config.yaml
head_dim: 64
positions: "alibi"
qk_norm: false
attn_scale: 0.125
bias: "all"
tie_embeddings: true
optimizer: "cautious_adamw"
beta2: 0.99
final_lr_fraction: 0.1
batch_tokens: [8192, 16384, 32768]
Each number is 128 + 24 x the weight over its row's rms, rounded and kept within 0 to 255. Layers, rows and columns count from 0. Numbers have three digits each. The size before them is the row's rms in percent of the matrix's.

# q: layer 4 attention query, 128x96, rms 0.0927, rows 0-13, columns 0-95
# k: layer 4 attention key, 128x96, rms 0.0913, rows 0-13, columns 0-95
q0 050:105133140116081138142123144131083129128054164152120088170132132142083119125117132111124107182140140093161172123132106108147129087115116126119156137159110141112129119129169148114141122079135129145121115125133123106135141139133176165132152186113146083119124097110132105125089158110103127116
k0 056:090131081089118137125152125113128119164115140153112097162114128140095122131094105126122084114128117113172147122132125112158183110099108141120151122169149150101127106116164135080175156084137145148120140125123103081117129128156174152146125149120163118103107149079147094140111133103114114099
q1 037:135138159154146137113162110128129141150120164139162131092130077137125142133107117142182136043141130147072100112146137147136113144128171125137135124111120105170116132140121114111143093173104120139156107138093130089123123129103067113130142129138167140124136122149118084126121167154136162103
k1 046:177132166146148134143152095120154134142089175136217145122130138125103114146151143154164152079143107145086100140122163138135098146106105116137098110113106126099111106135129132146102109158111126121138139144126125110140104132117099119137119100139127121146102090167133067124126110148177121103
q2 049:081123145147138126118137144141138152031124122104076134102130153105159134135146102104115169181110139155128133126128150135153154121144173141113132109127151127108140119143110119116124188112080127120134133117121141152156102111147163123148122127114109155134134152148133176124167154072127138125
k2 059:124129125139135126161114141131165117086144134076139154158127117115159110146128116177120173187120113144120175139127110120137162148133087134145112147122110138108138141168111106167116155128105122117141109130135130184136111124117152121129102067124136143112115182160123147109136190077121122125
q3 042:151107115144138107124127128107167109150124151094212120138107136127094141138131125163125178167109133110127129108109126113094106127116117123142159146156180130144131170108122117077143173162109122138129146128101156133123096125151186126110069116099109149134118157092132153138126107140153134144
k3 048:129130116138148122130129129125116150149220145141134119142135111127188135137125126152141043124134137179116136122129150111082055141111144120093170133109117124136137137153090113151180103123110124140120145099108156126129142135111121131115081134123094126143114137117107139142122152112137096129
q4 037:114146126081139134112135117116135121122140086155073168094134151110176138090109108146134142129096126127082091154122141153156154137155148143153071093111144130117121121145108109129093132113120159108132181134148122134154134130109085121149156116153137140145139135184128142110134190085143130120
k4 042:127140138127120121136078134118135123093111134127123171092112133112116127127126116138146212183114111146117117152123112152121135148167147153141073155143114131170128131143089119150068123100133108115139141143144121172118133132113145108170151086151112139139146100182117153091098157108127130143
q5 045:130112110124151112120127111139140137138164132104167159117126149129108124111130150089125126094102087071101113158122154114095117170150130085131122118095196113140143124143102147160123104157135149117135131133102162117120060120114107116130085103106120145151164154116123179141148094166128147146
k5 052:149113162202133133143101149184113140140140151110104147105133121109123152140124147153119137120123106127113133151130145126146083177159141107140113117083115117188143122170108103156132127162130128086132168133122181122148106124097081100127104097099118116140146123120122101118142101148150169139
q6 048:175125115128123126150117128134099102096136152120122129136144160130124118138147156126157049127144122153146087105136145110090124110107168105129147144147124087159130099125124118099133180093164106097117160115120089147115104123140074149162161131103123155117124068111119117139152109161161130137
k6 064:182111128176147140134115139131090109112076153110111115110137125130169133144140128107168045135144161165128107114127158112107125137137121135144125109142133120125118116151114127105111139120123117127114143129114126100126094121134057126162125154126111132117155070085126117129133096171179111159
q7 046:138146128109098133137132111141116143097084121142128142143144116126101126143116156089101072124150131101156087141136130130221142103122114103127140140123114114141124084160165147155115110090138102140127131147127082115100145132125112149156164177131164121144142084114139124134119068129128092133
k7 052:135122132159115134132151125131089108090077133142065122120111121133140138158097143074132106097134142096168112133125126152201178106156129118126149104139160122118119135098178115099110107106133123103133108145133118111113149121115150151167139132132181119134153088093138152123134141129176126137
q8 042:161140144128121133120115096144148131191096145133085125143144119117134136128123140157130108084136127117130090125131150129061104114093072101139126147143107107196115147138139135105173148144133110119120135127113107147139094110137077135124149161111110130144145099070128098134136078164135124128
k8 048:160109167176136114141143107117121114152052195091151106113161144123081150144087147096150121099138136104121107113140155136077106133156093098116098133134136115170122106146116129105106100119123132122125189137132134121143117125117106131165130135116117116148112095103136128127126083156126118131
q9 038:084124124106134147101123115144110136156094168132141125132136109124141158128119133126107147148118125090097108140154102124173166141127125133140131147101146137151116152144138141139132021147126130147118129116131107094126208131111151131129160095138173114114133145104130139142117194123133130160
k9 038:125129156102144135120135134103152135150102116123142115139124130167029111115134143092143186135122135152133115153142122124196146086148133129112090133096152118109131123137142099101123085112136131111148136120144139117106191147123135124155148108127145112132093129111139157154093157086098120110
q10 036:120124101097113139108156109141159135123148097093172135126123156112141151111125133105102119105130105194114112138122119150153168109127159139114074127116173180075108142148058136121104107102109129162127126101134135145118119122133129121118128105153102145125120161202138134144149136106130107108
k10 040:110094093114117166125126112090128124118120079091128150136115136138205135119120110121084153097123118092122107140135105156151156120171171129141079150139141126148126158108125134132110144109131124153144097110142123172121120141120209128079114119134157133117142091174111120133141122128109124139
q11 047:153124156134113124131129110135150122131072154132134126122147105132136148139123140170174103075132135122077090116120133131076108151112147112139136114138106094159124128149111110086127194181129087114127097132122136121105130123126082115098123154118108141130115124083109080129162115174148155114
k11 052:171137158135145125133143115117164124131067168109145134120140097152126130114143137141183143056145146140085121121121149129130112155132113112119142131143117090146122109153130129131095116183114122124136120139128128119128068134126064110156111139126099126152109121142124107125129197185137105121
q12 059:108105120140140135117144114154126136188099115130095102138103136150117126118118121094123215142113126099111171143137100133151123117135099150121133131081166150121133121141131144141137089150108137139126107135132161087127167132108168116138078099141163104132114177124125126130084182099108153131
k12 065:063128107103113134109139118141154134159172104144141117155119125114090144099127128117108233163109100081099128161137108119138148122107150130133138138095150147116127115117129102138167101126143136145127135114138142128123162132132167127100102101119160122126108161152127127131086123098109163090
q13 058:098133138155092129130116165122104138078119125113036115131150139136153118140130116122120122164114159159154147123146121132180153093131171155125161135152079118105131099108148125160127167094106138115124117127135116145157136133138169140120158137140118116122135105154132127110089175077143103123
k13 059:077143096114121130137121154105124110110190097119150120154117157122145098114123116153138115203133113110143163118139116120149177118090142161119123140139154124093120117127168133142140180084117115112109101116136086128132133123131185143096152081127156146101146150123143156125135139099099104123